Part of a small language model's weights: width 512, LayerNorm before each block.
Each number is 200 + 20 x the weight over its row's rms, rounded and kept within 0 to 999. Layers, rows and columns count from 0. The size before them is the row's rms in percent of the matrix's.

# layer 2 MLP up, 2048x512, rms 0.0876, rows 267-292, columns 384-447
110,188,245,179,220,196,176,194,171,190,175,183,175,227,204,186,177,191,204,157,164,209,203,223,191,207,203,190,170,203,200,224,195,199,225,198,195,210,211,197,214,215,191,202,210,155,202,212,227,157,195,188,212,205,180,167,199,169,229,197,195,191,228,193,197
095,206,192,170,206,174,191,201,193,179,213,194,217,159,211,183,192,181,201,181,188,155,213,229,219,220,183,214,167,190,208,194,215,204,187,193,167,231,197,198,195,229,208,242,208,230,180,205,223,214,206,187,172,223,240,209,180,157,217,196,187,177,227,198,158
081,156,192,164,188,227,236,206,174,195,202,207,242,179,217,192,154,174,210,220,206,205,186,191,217,192,187,204,213,190,182,183,197,203,201,160,203,235,187,210,187,180,200,191,213,178,225,251,183,231,196,192,155,191,210,213,219,219,222,226,214,202,195,205,194
086,207,203,228,223,158,232,212,209,190,235,170,214,201,202,195,206,219,238,199,217,195,180,176,180,196,213,187,208,187,205,202,212,225,198,219,210,221,183,223,199,211,213,204,228,242,170,169,199,190,169,194,203,220,210,189,181,207,194,177,176,191,197,211,189
093,174,231,194,166,186,258,196,219,184,185,192,191,192,175,210,171,186,168,224,221,201,186,193,197,204,200,168,231,197,218,212,177,177,217,195,181,169,207,202,174,200,216,206,227,207,217,210,175,212,189,174,193,204,181,224,171,184,227,212,187,198,200,221,211
098,209,217,201,175,194,160,208,221,196,225,203,192,209,190,183,198,211,220,213,215,222,218,180,182,200,207,148,217,217,197,194,188,168,208,184,203,207,157,223,208,162,199,183,204,206,215,217,185,205,175,138,223,206,214,236,199,175,207,187,207,210,228,154,197
116,194,179,169,209,187,227,166,168,200,207,193,189,173,182,200,205,214,173,201,196,221,219,230,179,198,231,224,199,208,174,194,208,235,185,192,220,195,191,204,204,211,209,203,250,208,218,186,229,224,235,178,232,194,223,190,182,167,197,176,220,191,190,148,203
078,184,209,198,210,192,203,188,231,219,245,191,201,242,220,205,216,219,170,227,188,149,202,167,180,215,229,233,198,197,163,151,199,167,196,216,166,182,197,178,203,178,159,180,230,186,213,181,224,183,239,219,217,235,219,151,195,183,195,205,223,202,186,210,201
098,232,180,205,210,184,209,224,211,189,214,194,182,201,201,181,212,179,190,236,222,207,181,191,217,214,206,208,201,184,163,207,188,181,179,181,195,193,227,208,158,200,177,202,195,217,173,193,197,201,231,206,196,189,205,195,167,186,210,214,195,203,235,211,202
107,205,178,191,197,213,182,190,209,213,189,225,184,193,236,190,201,196,187,212,202,199,178,208,186,178,216,210,203,190,192,190,196,211,189,208,237,178,244,188,185,209,176,240,188,196,225,178,234,191,191,194,200,159,194,213,202,181,183,194,184,212,176,225,222
101,200,227,199,178,210,187,218,209,195,227,197,202,201,206,175,246,209,233,146,202,198,180,203,208,194,261,178,139,214,210,184,224,185,184,196,210,179,193,222,213,243,195,184,190,186,194,178,206,225,208,157,197,187,211,186,195,218,219,185,218,187,206,214,198
128,223,209,155,220,251,189,185,213,200,205,185,205,205,205,239,205,174,229,217,230,199,190,209,209,226,183,236,203,206,207,163,220,188,213,156,161,217,180,185,173,170,198,195,225,181,174,215,204,208,178,222,199,201,226,211,231,200,205,202,188,215,190,224,220
088,244,224,207,214,206,200,205,222,194,176,207,201,175,178,209,223,223,172,219,224,221,191,188,200,223,184,178,209,223,209,219,175,196,187,183,188,199,181,195,231,188,231,232,212,189,207,159,213,162,234,224,179,167,217,175,226,207,188,167,238,212,165,202,180
105,148,178,207,198,189,171,190,209,192,182,176,209,212,188,196,164,177,181,187,207,221,183,207,201,209,214,187,209,178,187,172,212,199,183,156,173,201,230,204,202,192,218,174,191,188,183,200,183,216,204,227,190,207,179,236,197,178,211,182,228,214,164,159,199
113,201,238,224,185,226,199,200,195,165,191,227,194,196,194,202,212,220,183,206,162,207,223,218,160,176,184,208,177,196,203,235,230,195,198,179,235,208,200,244,199,214,202,205,196,201,167,199,191,200,226,215,182,207,217,217,229,194,202,198,206,196,189,200,165
106,190,182,191,179,209,233,204,170,206,203,175,166,206,191,201,215,205,199,194,180,184,183,198,204,199,237,162,216,172,192,238,184,222,189,216,184,186,214,223,167,186,200,201,164,241,194,205,217,193,200,243,231,201,220,190,206,176,231,167,229,221,206,184,201
102,222,242,204,221,198,199,240,183,192,189,225,218,177,173,186,182,188,236,216,180,214,193,221,197,190,207,200,198,171,176,211,187,149,212,197,172,229,213,192,210,234,194,236,195,192,165,184,199,179,203,148,187,263,226,196,208,197,213,209,223,222,204,199,176
116,194,195,174,228,199,226,206,219,198,161,231,201,228,184,201,197,202,195,142,174,197,201,196,180,198,220,186,208,210,199,169,201,208,188,182,214,193,169,175,183,197,176,238,207,161,195,231,221,192,188,182,191,198,188,187,201,196,205,229,203,206,246,191,220
111,177,183,196,191,189,167,228,185,211,237,215,177,188,223,195,188,169,225,203,223,207,204,195,235,210,166,226,248,210,208,176,170,201,183,189,217,222,228,229,157,209,227,193,205,190,209,216,248,181,198,203,219,193,211,180,199,229,223,233,191,196,187,195,242
092,188,234,193,190,180,186,233,188,209,209,195,194,194,183,213,186,220,194,204,207,208,212,200,191,227,186,232,218,163,220,203,226,214,231,210,191,196,182,195,177,177,196,215,190,216,227,205,214,241,232,184,215,180,193,184,207,219,223,224,185,194,174,202,172
095,206,167,205,226,227,170,243,196,200,201,209,217,201,167,188,194,162,202,179,195,196,175,182,238,199,234,200,174,212,210,194,147,245,198,193,221,219,201,211,212,222,195,197,203,190,193,185,192,238,217,229,192,195,218,220,213,251,215,236,183,185,234,200,210
104,183,180,198,177,182,180,228,205,213,228,223,204,205,203,220,197,150,159,189,191,187,219,196,195,178,210,185,227,192,198,231,181,204,171,226,205,186,235,190,200,217,185,162,246,219,201,192,182,219,181,184,203,204,206,228,221,159,214,192,228,204,187,189,233
128,212,190,168,220,183,204,219,188,199,180,255,211,179,198,208,157,237,207,177,158,190,223,196,218,186,184,173,234,214,194,219,187,179,211,223,159,196,248,188,175,208,180,214,200,199,233,182,211,225,198,215,163,233,229,181,165,225,210,195,176,186,199,184,225
098,184,216,193,186,212,203,220,225,206,185,196,195,198,165,206,207,211,213,210,182,202,187,233,213,212,230,248,218,194,193,236,210,227,223,175,181,177,218,200,167,209,171,195,196,186,209,224,198,172,214,214,213,195,180,214,197,186,198,207,191,178,219,221,224
105,217,194,213,192,198,213,200,225,188,189,183,175,211,214,209,217,207,223,231,197,212,180,220,168,128,186,181,243,242,201,209,191,162,204,220,209,177,215,242,187,181,223,228,234,155,213,205,228,217,179,201,204,197,186,206,212,191,184,173,194,171,204,190,182
112,174,224,228,184,191,207,213,208,198,185,185,162,232,185,182,188,184,198,170,184,194,204,216,189,211,199,193,187,207,181,185,224,194,188,205,214,198,155,210,209,194,228,164,194,215,202,194,183,224,141,166,204,215,211,187,196,214,222,189,204,197,187,161,218
# layer 2 MLP down (transposed), 2048x512, rms 0.085, rows 267-291, columns 384-447
109,205,201,190,200,229,208,180,206,207,236,209,186,225,203,187,164,224,188,223,181,155,204,175,186,184,226,211,188,209,217,187,189,190,224,207,222,233,220,218,204,197,194,221,206,201,244,204,202,204,217,189,225,204,211,237,192,216,183,201,196,183,232,213,207
092,187,246,181,197,209,239,192,197,200,208,202,209,199,192,201,207,217,200,222,202,211,197,223,167,171,231,182,176,204,189,203,220,184,210,183,193,217,188,175,211,210,163,212,211,184,202,205,202,221,203,187,178,219,210,212,166,239,178,178,182,219,175,198,198
094,191,194,205,213,161,200,179,206,164,190,198,222,222,214,220,201,201,197,208,202,173,183,224,221,189,209,194,242,202,181,194,198,175,218,198,193,212,218,216,200,176,181,207,189,199,228,195,197,191,173,207,192,202,179,210,209,169,239,201,193,241,224,186,214
101,202,214,198,188,231,188,177,220,201,217,214,215,244,208,190,179,195,179,214,228,186,224,209,197,206,188,238,213,229,202,182,211,224,199,196,237,223,157,194,191,224,198,196,213,185,183,176,197,228,182,198,212,199,198,181,204,190,189,169,197,164,175,229,223
098,175,188,205,216,197,194,223,203,157,197,228,223,219,218,218,213,191,232,181,225,162,164,170,203,207,206,209,205,206,205,247,212,210,191,235,205,201,182,216,200,200,241,209,178,268,194,207,204,196,208,231,183,177,194,207,182,189,200,202,207,202,215,190,180
096,228,167,183,208,181,220,178,207,188,210,198,210,233,197,224,206,205,199,187,208,198,192,240,200,203,216,188,177,190,215,207,204,246,199,214,198,215,206,186,228,191,190,223,171,213,237,188,201,200,204,183,194,216,214,195,201,202,166,247,192,176,236,178,187
121,229,209,190,177,187,189,200,201,195,215,243,176,185,198,216,226,184,180,191,209,200,165,163,180,196,235,181,187,204,202,181,185,185,176,209,179,177,238,213,189,220,198,213,229,195,184,177,231,185,231,203,182,172,205,209,230,172,176,201,193,175,180,173,199
091,212,237,227,189,194,234,184,188,165,214,146,194,218,179,205,216,210,168,201,218,184,217,182,160,221,193,206,185,207,205,183,200,175,195,210,215,201,212,187,211,231,193,197,196,223,204,158,227,231,204,229,225,224,225,187,206,175,190,202,205,213,170,189,174
100,190,173,216,200,137,197,215,193,172,193,223,191,164,200,207,193,199,168,206,213,213,204,210,196,182,178,178,176,208,200,215,208,181,215,179,188,212,206,210,223,188,197,178,228,221,230,175,201,220,171,227,177,247,223,176,223,196,227,211,214,245,181,220,184
099,194,202,219,216,207,192,206,165,191,198,203,238,183,182,187,224,209,189,163,203,183,224,191,224,215,179,208,207,166,240,183,195,216,225,192,193,208,171,220,239,206,171,217,190,209,189,224,217,157,201,240,202,189,168,253,200,199,193,198,234,216,199,172,200
097,228,195,206,205,238,190,193,183,192,195,177,198,200,208,204,213,269,224,180,190,193,199,215,189,219,229,163,184,219,187,166,223,225,205,187,207,207,175,225,207,215,165,222,195,187,223,183,178,231,212,237,207,221,216,203,197,166,221,179,201,192,206,200,223
118,237,216,169,201,218,184,193,215,194,201,227,201,189,209,214,178,221,216,196,196,202,161,184,247,195,170,194,194,203,171,177,229,208,184,217,193,223,191,182,190,182,180,176,228,186,209,183,180,177,202,197,202,181,196,163,171,192,170,195,164,177,193,224,221
089,180,191,195,215,157,216,209,194,241,199,197,184,211,233,184,223,191,190,226,198,239,186,213,220,197,224,206,221,178,183,199,230,176,181,204,210,222,206,187,195,135,220,200,223,187,183,173,242,196,202,177,214,195,203,217,180,239,210,197,199,185,238,195,221
098,181,199,166,206,227,206,188,192,220,169,177,218,202,182,203,205,205,237,187,191,233,227,232,231,238,193,178,209,214,194,217,208,172,193,199,190,202,219,189,222,217,182,179,162,212,175,185,215,189,185,224,185,229,236,196,219,181,198,208,198,182,211,183,185
102,176,196,192,207,184,205,203,231,207,174,214,161,216,176,197,197,212,216,176,243,190,200,160,212,207,158,174,207,199,204,160,173,185,213,201,173,191,184,160,206,194,200,206,184,188,205,209,200,192,190,179,188,196,187,217,197,179,211,186,197,219,219,195,192
107,213,213,190,223,189,187,217,219,182,194,185,213,172,215,213,193,155,218,173,223,220,224,207,187,146,216,184,180,237,179,234,238,199,183,221,208,182,165,193,177,199,216,179,239,174,191,171,179,222,213,199,203,228,199,218,223,194,190,230,165,194,218,183,197
092,192,167,167,217,195,181,182,163,199,174,184,212,242,180,235,200,198,193,189,198,239,215,206,185,212,201,194,201,201,179,213,247,178,166,206,230,179,223,176,222,158,196,203,187,176,225,232,182,199,197,218,157,208,196,179,174,129,214,222,204,224,203,246,193
113,199,194,202,193,183,223,182,199,182,223,208,203,197,180,199,205,187,216,237,171,205,179,228,229,216,189,181,177,225,198,187,182,208,200,182,172,209,198,210,174,225,166,198,204,196,220,193,218,226,210,184,189,202,207,207,211,178,210,171,192,186,174,204,189
108,197,200,173,198,199,235,194,236,195,197,199,225,229,208,207,185,216,210,204,235,197,198,198,150,211,179,197,171,180,216,176,183,185,170,196,222,186,203,225,185,221,180,213,157,191,162,230,160,184,205,207,178,237,229,200,158,185,194,186,209,176,183,206,184
093,152,209,207,163,204,219,198,203,195,189,165,204,184,226,194,207,242,192,212,221,199,218,221,196,165,203,213,245,174,214,228,219,203,183,248,240,160,174,190,195,247,211,201,212,202,210,173,193,168,179,173,193,229,170,195,213,199,169,178,162,198,182,200,224
098,211,174,207,165,155,204,191,201,221,267,174,209,204,178,162,210,216,186,213,198,199,183,190,199,207,182,179,210,204,200,197,211,221,198,144,197,190,212,212,190,186,201,195,191,200,165,194,216,169,238,187,205,191,192,213,202,198,215,214,225,225,175,180,198
106,174,173,203,193,235,192,214,206,160,203,237,191,192,169,207,187,168,171,198,184,194,206,184,190,211,196,163,235,233,183,167,197,229,248,172,224,183,183,225,193,203,208,211,209,192,179,170,181,177,235,212,184,182,241,169,182,187,201,191,233,226,192,216,209
110,193,201,131,209,204,198,194,210,198,182,233,179,201,202,204,159,215,205,170,178,217,259,209,194,194,198,191,219,199,204,233,180,190,218,204,189,215,221,181,176,203,181,188,192,182,227,175,199,225,195,216,156,218,196,176,162,214,177,209,205,184,168,186,203
100,199,175,199,198,150,186,233,197,198,196,182,202,210,217,191,214,195,161,174,218,224,224,200,180,203,196,180,176,168,227,183,184,231,193,187,170,213,203,184,226,228,217,190,188,200,170,171,225,191,206,212,191,237,215,202,186,203,210,200,200,235,226,213,195
100,186,225,205,210,249,216,228,137,191,235,196,225,183,174,212,198,176,199,165,204,209,214,207,197,233,213,190,207,219,205,199,190,219,176,168,184,180,210,205,241,180,209,180,187,202,224,180,155,199,222,177,186,205,228,208,192,210,203,240,204,228,197,197,198